config.toml
d_model = 640
n_kv_head = 8
norm = "rmsnorm"
rope_base = 10000.0
tie_embeddings = false
parallel_block = false
init = "normal"
init_std_qkv = 0.0343
init_std_down = 0.0
beta1 = 0.95
beta2 = 0.98
grad_clip = 0.5
final_lr_fraction = 0.0
batch_tokens = 262144
steps = 2921
Each number is 200 + 40 x the weight over its row's rms, rounded and kept within 0 to 999. Layers, rows and columns count from 0. The size before them is the row's rms in percent of the matrix's.

# layer 9 MLP down, 640x2560, rms 0.0338, rows 428-536, columns 704-767
099,223,296,206,249,181,176,188,235,162,165,234,191,67,248,232,260,269,194,193,207,237,171,293,126,248,202,139,231,216,172,192,188,215,158,159,170,88,319,195,153,182,188,216,219,156,193,179,202,189,238,208,147,196,290,164,211,214,170,184,173,208,192,282,140
099,176,216,173,192,224,215,220,254,163,183,191,113,190,158,200,235,176,192,234,151,106,197,154,243,256,185,194,159,157,205,122,208,180,148,199,306,134,140,245,209,204,201,197,238,178,243,171,220,108,254,191,174,125,156,158,178,193,199,200,175,222,167,194,185
098,125,162,238,190,255,182,225,167,178,247,148,188,164,264,178,163,225,190,227,153,214,248,205,130,203,193,168,167,230,203,304,175,239,211,168,249,118,230,221,168,208,276,97,210,224,186,222,190,154,197,252,146,195,285,197,175,239,204,160,181,199,197,209,176
100,208,168,190,159,325,233,128,236,134,243,214,163,128,195,211,228,169,187,258,207,163,221,206,166,179,165,221,226,177,214,208,121,209,139,193,189,112,211,221,128,197,221,158,198,176,161,229,170,215,199,198,274,189,248,183,212,208,207,171,226,153,193,155,130
098,185,139,135,187,276,191,259,284,285,205,221,281,225,187,180,217,211,239,272,268,172,247,221,208,220,126,173,215,231,245,200,215,161,125,164,145,184,256,166,208,165,136,283,214,236,179,200,212,190,167,243,148,197,207,160,221,267,171,178,224,132,242,247,173
100,170,324,141,213,165,157,240,154,170,234,198,163,165,159,200,209,239,258,245,251,173,292,211,147,185,194,229,226,270,216,202,175,154,214,201,226,181,270,148,178,209,201,274,193,267,221,229,244,193,215,187,172,225,206,179,175,156,237,195,159,289,135,202,183
098,251,195,220,212,172,203,238,143,193,161,189,221,129,174,135,184,190,259,222,237,160,147,206,213,237,169,183,181,218,141,183,218,238,240,205,209,172,173,220,214,156,137,209,211,204,195,222,240,189,230,179,290,150,183,179,234,247,139,273,206,213,187,208,171
098,244,189,207,199,166,282,220,214,169,230,193,174,144,184,219,174,231,229,192,164,207,225,195,206,177,133,189,177,182,231,199,201,237,219,244,251,136,234,162,249,154,222,188,165,174,241,255,229,177,238,117,331,213,167,219,160,201,184,252,225,170,155,250,143
100,210,213,168,195,97,234,232,190,208,170,193,195,257,278,202,213,243,138,218,166,217,215,145,165,212,238,181,237,256,172,178,224,179,141,148,141,168,208,189,251,269,139,110,225,198,236,157,282,214,177,226,207,253,163,159,179,196,249,195,114,228,177,241,178
101,238,221,166,169,232,240,222,236,179,149,169,229,190,200,190,214,197,222,218,252,223,275,198,149,141,244,288,258,242,257,250,175,153,163,246,192,191,229,210,246,224,159,310,200,158,213,158,222,231,159,209,151,222,186,250,149,199,192,180,177,274,117,230,199
101,212,192,201,234,140,246,198,115,263,170,229,186,202,155,201,164,181,225,206,188,207,199,288,252,198,221,173,222,189,235,161,231,157,201,227,300,205,213,204,170,196,168,215,194,193,154,144,203,187,198,239,202,204,134,227,213,244,158,176,160,256,208,214,235
099,284,221,232,179,154,130,158,239,185,223,172,187,193,172,266,198,192,200,244,219,207,217,112,203,224,204,218,150,166,240,207,264,157,177,220,159,238,203,131,181,148,176,233,203,196,214,204,211,211,233,231,242,203,198,139,144,246,179,211,181,186,215,141,250
099,231,206,174,254,154,208,258,158,195,165,281,226,192,148,240,162,192,232,137,173,207,265,115,186,219,227,219,186,107,136,187,202,182,231,227,149,197,194,234,213,214,170,255,223,238,135,192,185,171,217,177,209,121,196,292,211,209,194,202,231,145,233,164,162
099,164,237,213,253,236,213,131,157,187,196,283,176,238,185,143,193,138,208,219,176,230,252,177,201,257,192,202,269,242,251,173,285,266,216,158,195,211,238,184,162,174,258,202,195,202,163,184,220,254,198,164,243,198,141,189,203,126,196,154,215,155,201,211,172
096,182,157,239,288,142,228,141,209,232,173,238,198,159,159,186,173,244,226,202,169,182,128,157,248,158,226,203,183,144,137,183,166,200,166,260,158,157,295,204,135,239,199,206,154,209,265,265,128,220,249,145,194,171,246,150,163,143,153,233,151,269,222,230,158
098,235,191,227,204,215,192,251,184,182,190,238,186,214,141,279,234,187,243,226,219,205,193,287,200,187,215,195,218,193,197,236,149,248,245,234,153,151,229,197,213,265,232,165,179,170,226,135,161,120,213,146,214,216,191,156,161,153,226,209,141,205,233,178,235
096,154,263,204,178,217,167,203,267,204,237,230,160,153,192,266,149,197,245,223,176,212,266,180,224,221,203,257,186,168,227,182,197,126,173,196,205,263,256,323,241,232,193,243,248,247,204,184,184,209,161,147,224,242,196,169,214,199,187,168,250,217,93,217,127
099,261,213,150,158,201,179,193,178,107,184,198,169,199,157,218,189,227,248,266,285,268,206,170,234,256,220,297,223,224,199,160,168,227,221,178,166,269,202,251,214,161,245,226,224,300,237,205,201,195,149,208,188,176,240,200,194,144,229,208,249,184,185,164,191
099,155,218,222,233,255,290,254,209,184,200,155,257,205,162,206,204,170,153,188,223,222,193,146,143,186,190,203,177,218,256,213,156,241,202,232,168,241,182,182,238,205,128,164,271,231,232,169,197,194,207,186,242,194,164,177,237,293,290,215,177,250,221,225,177
101,230,158,239,156,195,202,248,269,176,178,170,208,171,163,167,161,235,235,207,223,220,147,239,301,156,224,244,191,155,212,201,209,174,198,195,117,208,203,204,274,231,167,235,243,138,233,242,256,191,201,195,242,174,227,171,200,232,222,273,274,234,222,237,274
099,182,212,152,233,219,163,243,214,171,228,186,232,145,239,149,202,175,196,173,155,247,146,152,269,216,167,212,268,132,143,192,259,166,177,208,242,207,166,219,173,222,211,160,230,206,186,177,211,216,207,217,202,182,221,208,168,263,159,106,204,190,156,232,189
099,197,236,142,228,180,226,227,269,157,198,195,260,278,203,94,159,225,163,152,171,152,232,180,167,202,220,134,135,173,234,180,219,167,172,203,150,212,239,222,200,261,144,245,189,214,265,199,199,220,137,192,140,155,188,223,104,155,208,246,152,207,262,249,127
099,252,173,178,210,204,233,196,210,190,159,134,192,157,258,111,162,206,207,188,225,262,211,176,202,222,125,205,193,244,191,151,205,165,151,188,217,173,245,198,206,239,149,181,255,202,133,160,226,153,189,206,215,225,189,244,203,231,181,218,262,240,185,209,207
099,268,153,265,219,207,188,202,220,177,307,255,201,245,240,198,233,233,232,206,196,294,206,192,194,182,191,183,199,211,266,191,260,203,241,186,214,138,158,211,184,168,175,183,253,167,264,192,175,221,124,94,220,188,144,198,182,160,170,233,135,233,185,212,228
097,181,163,198,308,177,254,198,243,226,250,237,209,230,185,183,209,148,171,172,218,180,196,245,203,171,215,173,157,236,201,233,99,206,188,226,158,157,164,258,168,145,175,194,184,183,167,174,263,172,170,234,159,214,206,253,177,207,119,132,218,197,158,168,201
104,215,215,254,255,187,178,180,188,210,170,221,195,241,230,218,219,216,286,169,138,125,196,219,191,244,231,238,255,178,272,213,191,192,190,202,161,169,167,217,183,175,147,208,219,213,152,176,176,191,255,155,225,212,215,206,222,161,177,256,167,212,123,203,209
101,177,216,231,222,188,257,245,110,194,123,252,230,170,178,227,152,180,180,143,193,174,184,154,185,200,177,229,196,251,181,204,253,218,203,163,170,254,166,188,283,243,261,177,179,161,182,150,165,237,233,194,204,192,192,161,215,212,131,125,239,130,281,142,179
099,134,226,236,237,211,162,159,212,171,188,207,170,234,220,165,296,201,233,142,197,230,233,209,195,116,260,131,184,212,252,232,237,250,158,291,283,254,221,187,272,242,162,204,254,228,186,227,162,148,259,175,167,256,253,165,169,208,161,228,137,137,130,215,157
096,89,157,137,212,202,181,208,150,277,161,236,224,165,172,192,239,283,222,133,201,186,260,220,170,191,144,237,203,181,209,204,212,168,181,273,182,183,273,301,198,253,183,255,250,211,289,140,165,205,229,212,208,227,189,199,176,230,190,192,257,275,215,164,234
102,157,186,211,191,270,328,106,137,233,209,160,210,216,193,170,155,156,283,169,210,140,250,256,144,234,235,207,201,158,212,221,257,231,175,209,234,208,212,242,249,166,108,203,203,234,116,200,190,210,195,159,179,154,202,176,283,186,263,187,155,180,217,214,210
099,208,177,245,152,219,220,144,230,174,170,150,200,165,217,203,183,236,235,237,104,151,235,191,236,182,195,243,132,196,172,142,204,158,262,203,192,247,214,154,224,176,163,295,280,222,161,236,157,171,145,184,151,207,214,262,93,190,237,158,179,199,200,159,160
098,207,166,193,198,196,268,208,206,237,159,226,217,189,168,214,130,179,252,139,171,199,179,185,194,219,208,176,222,319,132,203,184,222,211,196,201,242,138,239,174,182,175,166,235,232,168,198,204,205,285,206,150,213,201,183,200,221,211,224,218,110,244,185,151
100,235,225,216,171,163,217,178,185,169,155,173,219,173,187,201,183,206,192,239,214,174,260,179,219,208,251,270,164,192,223,196,211,176,279,172,194,188,197,191,140,254,134,179,170,254,244,190,204,218,210,125,178,254,153,288,170,174,167,196,270,243,306,248,182
096,219,219,225,182,211,182,241,239,231,197,202,173,199,190,282,144,163,210,252,208,238,176,210,185,180,190,197,277,251,261,216,169,211,136,92,220,159,147,244,192,203,262,275,214,188,196,281,233,177,226,142,243,189,194,232,220,197,277,167,127,181,172,178,215
098,233,215,169,231,177,217,179,134,135,276,180,148,131,149,231,216,146,198,162,209,167,166,255,241,165,220,212,301,190,152,169,196,221,158,240,261,218,91,268,200,176,204,196,173,202,166,185,205,187,208,157,230,175,192,235,230,242,197,211,174,229,188,139,154
102,222,173,119,192,171,246,187,228,174,233,156,206,240,241,233,221,168,219,241,203,173,257,133,205,133,192,166,136,265,194,197,180,190,199,286,184,181,272,190,224,201,249,154,209,216,197,252,227,186,221,277,217,232,132,177,227,128,231,174,227,158,185,241,234
097,250,228,170,151,193,195,191,215,231,273,206,260,205,211,203,194,184,182,207,277,105,265,212,198,186,269,132,229,206,166,144,225,196,255,141,162,243,239,222,243,213,145,137,171,237,216,160,171,229,212,164,140,205,242,269,129,194,291,171,193,264,185,175,195
097,159,209,223,149,255,285,318,221,64,194,162,226,180,279,204,238,134,241,224,161,222,209,164,235,129,243,151,238,223,216,282,285,123,200,152,193,185,250,260,214,241,214,208,208,192,270,198,205,193,283,221,116,175,249,188,172,203,142,182,131,181,263,218,230
096,201,223,152,179,169,235,191,154,147,187,243,189,280,211,129,226,186,146,237,214,203,112,231,168,166,238,208,189,219,182,188,224,224,166,182,217,241,185,194,155,198,162,182,207,147,226,179,208,210,190,192,146,129,246,251,216,178,176,191,103,207,215,242,237
098,147,216,182,217,161,182,202,175,167,199,244,219,166,237,192,137,249,302,177,127,194,170,182,198,214,177,248,182,201,225,238,244,235,236,252,202,146,265,199,257,260,177,182,245,197,236,185,234,224,181,235,244,194,231,225,140,163,187,149,156,216,182,161,168
098,252,223,157,249,190,178,233,154,168,169,229,186,179,188,228,210,213,207,139,246,195,155,194,191,136,176,230,235,186,265,239,206,172,266,207,209,157,156,153,196,230,246,243,242,213,216,174,189,216,229,147,184,151,177,190,255,156,214,210,272,245,262,208,168
099,181,158,215,189,143,196,221,139,207,179,169,172,218,231,226,141,177,187,166,207,248,185,263,232,159,231,262,219,203,189,202,257,293,274,170,176,215,226,207,228,130,203,147,219,236,132,260,239,214,176,190,231,215,193,227,210,185,237,212,195,229,186,195,174
096,146,207,165,146,221,224,245,159,206,225,202,168,196,179,153,197,216,210,234,169,210,140,212,118,184,208,146,204,140,137,264,214,225,179,159,198,224,181,198,266,277,153,193,175,204,236,132,222,123,252,198,248,210,213,213,172,221,150,170,266,278,277,256,211
098,186,166,142,208,221,224,144,273,220,216,151,179,82,242,213,225,140,205,145,188,231,289,198,276,172,169,169,202,116,194,207,217,168,164,117,181,202,228,140,173,220,172,176,228,233,179,225,179,223,234,149,195,241,226,217,221,184,227,225,217,211,174,264,198
096,168,226,234,198,188,234,203,207,225,294,164,207,162,169,216,146,252,152,150,276,183,165,230,189,197,253,134,221,267,222,204,166,251,204,153,237,192,209,219,218,166,203,162,131,265,192,184,223,174,267,106,196,177,164,185,182,248,254,264,227,186,198,201,135
100,191,259,204,173,252,164,217,174,286,293,146,190,231,224,230,182,255,217,204,286,170,220,208,269,194,243,248,227,258,188,269,150,241,167,183,131,238,178,240,227,147,177,164,237,245,172,205,213,197,177,217,226,249,144,154,240,180,231,211,196,203,208,226,193
096,210,291,211,189,209,210,222,172,176,196,232,226,208,242,210,199,192,188,182,205,217,145,137,82,194,207,192,186,180,202,156,143,130,226,233,229,268,205,241,187,192,227,194,171,168,173,225,222,205,174,243,252,166,233,195,177,168,181,245,314,114,191,197,200
099,272,240,198,210,161,197,205,256,245,179,158,172,236,214,190,209,199,151,205,202,203,298,150,229,249,229,215,191,233,183,227,228,257,180,192,236,226,134,177,274,135,109,177,234,202,251,192,280,223,189,266,201,166,291,139,259,181,260,147,219,163,145,242,242
096,215,226,207,238,291,175,219,197,220,178,163,169,198,204,284,190,168,190,188,192,196,121,166,197,152,215,172,247,186,187,200,204,257,284,204,125,181,215,254,172,207,222,215,179,159,209,220,249,149,137,225,218,233,261,120,225,193,244,249,172,165,201,261,240
101,187,258,154,243,257,209,179,273,214,157,229,184,156,215,199,135,195,205,186,184,205,239,175,277,166,201,177,278,157,156,234,210,270,217,251,254,170,271,189,280,193,202,106,161,194,239,223,204,211,214,216,121,189,207,154,226,213,210,241,170,192,194,158,172
098,212,167,190,183,198,114,197,142,167,223,267,166,213,159,215,169,138,218,232,236,198,115,236,184,169,190,201,176,187,238,211,212,140,139,188,144,230,205,269,185,181,192,247,186,137,181,146,192,273,235,230,206,163,185,205,196,167,206,222,236,178,216,113,190
098,254,231,162,226,149,200,167,197,173,213,184,124,146,116,216,196,237,199,218,128,219,195,251,156,174,252,184,184,266,205,152,185,222,235,186,216,180,178,125,208,141,195,221,274,232,135,223,166,146,216,151,218,218,221,146,154,226,157,203,163,183,232,190,192
100,256,160,239,226,204,151,196,213,175,167,172,196,234,279,189,172,238,230,205,226,199,195,206,196,249,171,227,156,152,186,214,193,229,224,205,217,179,236,185,155,210,197,252,208,167,205,153,115,213,232,254,135,208,172,148,253,146,200,184,191,263,288,216,297
099,221,166,229,248,242,269,199,182,197,137,222,258,229,183,277,243,237,184,201,278,196,215,237,188,246,213,158,198,154,195,172,180,226,214,197,156,177,211,137,217,177,149,177,235,204,163,160,211,245,209,156,216,98,194,209,138,202,247,199,209,200,189,278,184
098,238,219,243,204,223,235,177,134,109,188,232,136,209,57,240,131,211,220,267,169,219,114,244,77,183,162,126,202,160,196,131,145,170,184,275,148,169,184,250,180,207,175,232,202,210,268,281,218,175,196,217,260,210,227,170,176,212,117,200,258,180,133,260,251
100,197,190,261,199,216,198,203,165,224,239,239,167,252,153,191,209,147,218,292,183,177,202,210,156,211,234,183,256,148,192,219,196,209,192,198,190,212,295,160,163,200,116,224,229,148,155,258,127,209,181,169,253,235,145,187,258,256,244,198,163,256,246,193,208
097,223,256,203,240,265,161,134,153,179,215,199,192,223,183,235,194,250,223,181,228,274,203,254,182,160,150,147,281,242,196,161,215,202,184,175,197,180,207,189,188,238,274,169,233,144,238,187,239,199,200,174,130,171,223,200,188,203,183,218,207,236,130,220,231
100,240,247,151,225,205,233,230,115,206,194,208,187,240,109,190,184,184,239,140,208,188,164,203,192,128,175,200,151,259,222,238,218,202,187,164,204,241,210,209,214,131,211,160,237,199,186,188,145,226,206,196,243,167,193,126,214,199,242,169,187,196,146,171,187
101,151,164,168,209,227,147,240,191,222,212,164,244,177,205,94,202,220,191,211,206,190,138,220,214,213,182,298,201,104,195,259,279,175,258,214,177,175,208,219,185,182,247,220,199,196,184,121,264,250,134,272,237,178,209,224,218,228,241,131,188,173,253,209,118
097,212,213,163,179,161,255,164,154,215,167,176,245,207,234,222,239,169,113,191,193,254,129,207,167,244,171,164,211,132,218,138,171,195,235,206,202,234,221,181,203,150,253,156,294,84,151,333,193,222,156,150,183,129,216,156,172,171,176,124,201,155,180,200,209
100,133,217,203,199,151,272,232,75,179,224,209,186,234,159,272,154,207,215,248,175,111,211,195,190,265,149,192,263,216,307,169,219,159,237,207,227,280,264,244,139,182,165,184,181,156,220,146,97,183,210,208,184,176,201,181,152,189,205,294,149,202,170,181,261
101,268,310,222,266,351,254,200,200,257,222,206,242,179,245,190,173,224,210,235,213,232,220,211,212,117,169,123,285,176,235,154,150,251,213,205,217,157,233,216,248,157,230,202,168,194,213,205,184,178,181,239,156,223,170,212,165,165,280,217,145,186,157,148,164
097,247,252,161,223,188,233,284,231,191,229,170,257,224,173,196,209,129,268,227,289,167,196,141,210,184,187,206,174,216,191,179,193,225,238,161,184,169,222,113,231,182,221,144,239,208,262,201,184,196,211,237,228,248,244,225,228,168,194,200,184,244,213,179,202
098,173,132,194,232,193,172,247,183,182,198,221,158,197,234,224,146,169,155,224,222,162,254,238,216,191,184,146,303,141,137,208,265,194,143,276,173,192,214,155,227,142,178,204,191,173,220,143,178,139,143,222,256,193,149,164,217,177,270,203,212,205,185,246,136
099,223,149,158,215,237,227,164,228,199,248,165,160,151,232,168,174,225,232,237,245,193,232,192,192,176,83,276,166,159,196,193,190,224,218,114,184,219,155,217,208,241,230,180,247,227,139,254,199,186,191,292,172,257,186,180,226,239,190,174,234,145,202,217,239
102,172,152,194,228,211,209,178,195,198,174,175,174,155,189,181,147,127,182,205,207,159,221,267,156,218,198,229,211,228,176,141,205,163,257,219,238,201,239,181,212,219,221,161,142,218,223,265,237,240,132,235,208,152,155,209,238,135,238,197,148,181,144,261,227
100,175,152,197,261,173,200,201,167,187,155,188,210,144,232,184,185,186,255,169,226,262,132,170,113,152,184,151,188,217,188,197,245,193,155,223,147,178,183,179,212,185,194,182,210,248,141,179,132,246,244,212,239,176,230,190,106,187,107,190,202,227,211,210,197
099,177,159,183,149,200,202,205,178,275,230,242,193,243,210,206,212,205,212,172,261,233,170,214,200,178,225,245,196,155,228,132,143,219,116,191,250,176,179,198,151,138,91,277,207,202,143,199,138,159,249,292,168,187,197,212,193,229,224,199,206,186,149,170,161
096,172,146,149,182,172,193,249,227,220,154,269,186,246,194,249,144,195,217,172,124,226,182,206,202,194,278,189,197,193,238,242,249,132,240,247,239,221,233,234,221,186,272,263,226,251,152,212,220,195,205,249,227,161,193,131,213,212,230,261,185,185,143,210,146
099,151,208,235,277,186,161,258,253,192,138,171,226,233,180,202,158,179,152,149,145,141,177,179,188,160,210,175,202,151,253,188,225,256,197,163,203,183,201,202,210,194,149,252,172,195,246,208,219,184,206,230,187,136,296,224,199,163,292,240,174,228,212,175,242
102,194,182,185,160,245,131,217,148,242,200,210,175,187,224,184,247,192,202,231,147,240,179,217,229,223,204,142,215,204,239,192,245,233,284,179,174,161,183,222,234,191,220,185,255,170,228,213,244,245,235,202,178,205,157,197,187,273,181,158,177,172,161,298,158
097,169,210,230,181,123,224,202,261,231,150,184,234,251,115,170,236,238,162,169,194,246,241,177,295,200,223,201,258,201,238,236,214,203,182,206,213,152,232,148,211,166,190,150,143,227,207,164,234,125,177,262,217,121,258,139,205,200,218,162,261,201,110,131,135
100,255,246,240,200,206,170,206,223,183,214,233,240,216,131,214,129,153,232,209,197,217,258,243,237,220,139,174,168,162,243,225,289,151,188,174,110,166,170,189,218,179,140,149,205,220,144,170,189,206,136,227,193,234,154,163,138,183,152,248,150,162,136,172,204
100,208,233,214,180,236,245,211,177,173,159,190,254,148,143,168,169,175,168,178,200,186,156,213,183,275,194,105,163,182,246,189,210,217,194,180,198,200,172,140,187,241,186,200,182,224,179,168,202,249,173,223,201,188,194,218,209,154,220,208,227,135,166,173,201
099,156,161,223,171,162,123,166,164,214,211,149,263,111,189,241,204,181,138,250,175,177,212,185,231,163,199,84,192,185,246,184,182,231,187,220,244,194,138,151,245,162,204,223,152,227,231,166,111,187,168,121,169,189,180,200,192,142,224,239,161,166,201,263,209
101,200,241,255,299,188,172,174,239,227,199,211,258,155,169,237,249,164,267,167,188,215,240,110,204,187,204,264,275,186,205,134,163,227,248,185,241,186,206,179,198,194,173,145,229,169,276,250,207,201,139,171,192,221,238,206,206,206,270,231,223,190,203,211,212
098,196,206,247,180,241,150,179,165,237,176,165,262,189,165,225,135,178,117,246,205,149,215,170,141,194,186,273,165,134,283,221,257,125,188,176,184,239,138,195,162,172,189,268,258,198,171,180,135,209,286,181,182,244,173,233,243,182,218,272,255,135,149,153,165
152,178,169,165,211,280,198,232,166,203,197,210,145,198,157,201,152,245,143,169,144,238,222,213,191,233,259,204,152,243,222,249,224,230,137,240,274,222,221,172,191,231,177,167,178,180,161,216,316,176,154,192,198,205,220,201,247,220,254,216,183,199,124,183,236
100,220,185,242,220,129,194,221,190,231,177,190,211,172,187,139,249,189,187,265,214,169,188,202,265,204,239,199,263,198,212,326,242,171,194,173,166,158,152,229,127,54,245,242,176,204,230,210,214,138,198,254,263,164,177,208,169,258,150,210,209,142,239,182,179
103,258,195,184,183,167,148,187,267,134,238,240,170,233,212,183,184,213,285,268,221,144,207,221,235,193,122,206,204,191,194,152,201,274,201,313,196,155,194,207,167,236,186,151,236,214,179,200,211,233,127,211,199,217,216,170,168,241,134,194,169,195,163,227,214
103,188,180,202,247,193,170,216,200,218,152,250,154,116,240,249,234,225,204,178,241,269,257,185,217,190,203,197,207,239,237,205,210,259,290,183,220,289,251,185,241,209,222,190,174,187,195,230,149,208,194,210,198,183,234,176,280,199,216,148,228,209,192,222,155
094,160,202,240,196,130,219,207,236,218,244,251,209,214,216,179,187,312,192,174,159,179,256,299,251,260,256,138,223,232,232,255,162,169,169,250,181,206,207,238,202,219,193,160,162,178,152,222,213,213,223,146,195,204,245,207,266,169,253,200,128,256,152,171,205
097,192,224,218,189,203,207,210,216,201,203,191,233,195,191,200,236,173,250,157,201,209,233,227,191,207,177,200,242,230,135,176,213,228,215,193,175,211,170,200,184,136,254,197,226,179,193,140,234,227,185,228,253,211,230,219,191,209,133,194,223,268,137,176,252
102,286,168,255,201,191,214,205,196,151,186,203,173,226,96,199,168,180,212,203,164,201,213,203,213,182,190,201,155,214,247,214,170,126,269,190,204,82,165,238,180,194,270,96,192,228,107,171,179,123,204,185,236,175,166,201,212,255,196,228,201,228,175,222,231
099,133,215,229,265,278,139,202,198,183,248,174,241,232,169,235,142,207,122,189,197,135,126,187,190,198,171,155,176,154,304,243,371,148,266,152,187,169,199,159,225,215,107,157,168,219,203,243,206,190,260,160,304,252,219,173,274,239,152,239,191,160,248,153,227
100,151,194,232,196,252,140,181,245,242,180,218,166,230,202,269,236,81,187,275,206,274,164,199,170,201,262,202,141,174,268,230,174,279,247,234,186,179,240,226,245,123,177,205,196,265,205,180,277,123,174,102,213,202,156,248,133,154,201,233,171,231,125,203,163
100,208,153,177,292,247,215,203,168,199,175,92,165,233,174,159,204,238,217,207,171,139,160,129,176,264,204,202,220,166,145,203,194,187,181,177,170,172,198,183,200,247,216,189,189,157,265,132,231,175,243,206,193,255,193,174,144,213,204,196,179,220,189,210,173
097,143,204,216,180,113,173,192,194,186,188,210,198,233,149,287,202,210,270,230,170,230,224,235,204,204,196,254,153,236,155,216,137,209,189,206,220,237,251,216,266,189,216,177,151,229,153,182,193,250,117,232,174,225,214,186,272,142,206,145,242,125,186,180,144
098,180,155,199,187,248,261,213,205,239,219,202,146,219,161,142,274,180,181,183,229,257,214,179,233,223,134,182,211,190,148,201,212,246,195,218,134,316,206,246,220,168,260,248,260,172,227,232,190,199,210,173,297,228,214,270,165,137,215,187,196,204,135,123,239
100,186,121,180,256,174,148,157,179,162,175,239,198,161,219,102,153,114,229,191,208,222,222,229,124,260,212,204,245,188,260,220,284,167,265,184,209,216,187,123,189,232,173,197,221,224,106,233,181,163,198,239,225,178,329,235,170,218,179,195,226,172,175,182,179
101,182,189,191,200,277,230,241,170,193,277,216,282,176,196,180,170,162,217,209,157,131,221,185,206,285,235,168,221,123,246,171,173,179,199,168,188,258,227,225,226,148,173,186,188,120,191,180,218,290,190,176,247,234,159,225,269,189,295,165,194,161,283,163,172
099,149,163,167,194,148,216,138,266,200,265,232,217,238,131,215,134,201,184,132,232,230,238,247,206,210,168,243,180,136,203,211,222,206,201,194,221,197,243,239,168,247,206,197,211,233,149,215,194,193,223,221,174,169,197,198,217,173,171,192,145,175,174,144,218
099,216,176,236,197,233,196,189,295,212,235,221,170,194,220,209,220,216,147,212,171,166,219,245,257,146,221,217,173,209,168,258,198,242,149,257,214,187,286,206,177,241,100,180,226,178,233,258,172,178,158,204,154,135,256,136,149,159,209,227,230,176,212,201,166
099,199,226,155,188,158,184,225,215,239,235,141,189,275,142,253,133,188,224,179,119,206,224,113,237,210,165,102,262,154,180,229,225,201,192,207,210,189,135,194,268,223,249,123,159,227,150,169,149,205,244,220,171,194,187,178,235,201,190,222,234,159,136,194,265
099,132,219,205,138,178,250,141,233,217,148,172,197,157,185,249,219,188,211,128,226,214,209,183,297,164,213,153,196,146,168,167,172,249,171,126,169,174,167,222,216,148,229,212,254,211,209,183,238,155,228,255,165,130,146,171,271,225,186,238,231,220,147,207,181
098,172,286,215,201,196,192,190,93,162,182,225,205,198,225,207,231,176,195,233,219,208,143,253,212,197,158,160,160,240,213,136,210,192,166,153,200,229,290,240,296,178,135,270,168,126,222,199,248,341,109,191,226,215,242,207,149,174,120,127,241,208,162,224,184
099,303,159,210,291,193,182,202,173,184,192,234,237,188,190,118,195,237,157,269,191,226,188,188,222,214,249,213,221,266,210,170,234,195,279,190,174,185,199,214,192,241,164,196,163,145,219,230,232,166,232,213,263,195,218,230,173,221,177,249,227,160,152,166,271
102,193,75,207,206,304,238,148,314,251,184,266,214,186,118,211,192,115,253,242,136,237,195,189,213,221,197,214,164,234,183,169,116,213,203,192,208,200,175,115,163,189,187,202,199,217,217,173,267,275,157,240,229,159,224,134,222,226,150,220,136,243,137,215,265
100,276,221,163,216,143,194,206,252,175,223,253,196,211,203,239,185,273,234,232,272,186,152,196,204,139,161,188,186,162,133,205,187,165,214,176,167,161,173,191,201,244,174,166,198,224,170,253,194,215,243,226,269,181,174,247,180,255,149,272,183,192,145,245,255
097,216,187,140,205,275,190,240,202,193,272,213,202,193,211,190,251,209,130,210,205,89,239,242,189,240,171,145,286,178,193,177,159,212,256,214,184,198,205,248,175,181,119,148,252,125,192,202,230,200,177,137,168,242,203,233,234,144,225,192,150,210,181,176,189
099,113,165,295,171,143,238,217,163,231,177,186,226,217,244,237,219,161,160,112,160,236,228,265,249,266,158,194,175,235,160,193,170,162,119,172,253,165,185,248,196,230,150,217,206,224,276,254,122,156,240,208,164,187,174,172,196,191,223,184,136,203,219,201,194
101,294,188,168,201,327,234,262,277,257,254,203,315,217,141,178,181,183,207,178,223,136,198,227,107,236,175,155,178,199,239,229,165,221,196,180,164,180,199,255,186,178,195,209,256,139,174,196,236,218,190,95,213,205,255,198,156,209,170,214,176,180,294,231,231
098,208,165,150,183,240,232,221,117,142,220,257,231,227,215,141,173,221,141,165,174,210,205,192,200,183,292,202,132,249,221,190,206,212,266,219,236,222,179,163,169,150,161,180,201,180,214,192,155,225,250,247,245,193,162,190,143,170,120,242,176,206,188,121,252
101,203,142,265,241,201,200,191,245,199,123,215,184,245,287,164,203,196,201,225,161,265,178,201,220,193,118,191,185,206,227,281,221,218,218,245,116,128,225,151,163,169,287,173,246,218,188,237,200,219,224,140,250,209,132,241,234,176,222,253,157,260,201,166,208
099,124,205,253,192,167,126,199,214,205,145,163,195,177,223,221,216,240,234,270,237,188,212,265,216,212,240,222,247,301,176,206,207,226,215,192,190,219,202,142,220,198,155,236,187,180,117,124,229,201,203,154,235,227,252,225,197,223,202,151,263,229,163,196,216
099,200,193,190,158,169,141,207,142,285,214,200,178,244,208,255,246,232,163,181,162,197,271,132,238,223,222,208,197,207,236,303,214,298,186,202,207,165,207,228,230,170,183,185,199,145,217,160,183,187,160,216,203,214,227,250,192,222,152,164,222,210,132,162,217
103,191,181,210,226,217,230,224,132,185,132,173,198,211,208,221,204,210,257,231,195,159,212,153,160,248,269,161,182,210,132,203,220,162,245,139,157,226,183,205,115,234,241,228,156,228,186,272,164,245,234,229,241,210,245,159,215,207,239,155,227,162,172,191,205
098,182,181,168,271,169,214,197,179,170,210,172,206,185,220,229,188,246,143,187,205,142,217,149,165,166,158,167,186,219,114,154,215,150,177,252,220,178,226,247,179,154,203,227,161,148,149,206,161,205,246,265,256,191,218,253,199,263,216,165,238,200,229,139,174
100,181,223,244,233,143,153,219,191,235,190,204,235,262,236,110,178,246,286,139,285,176,217,256,209,173,248,158,226,151,210,182,202,233,220,229,194,202,259,163,201,152,191,235,180,129,203,197,232,215,226,228,201,256,185,156,220,182,219,184,229,254,191,155,111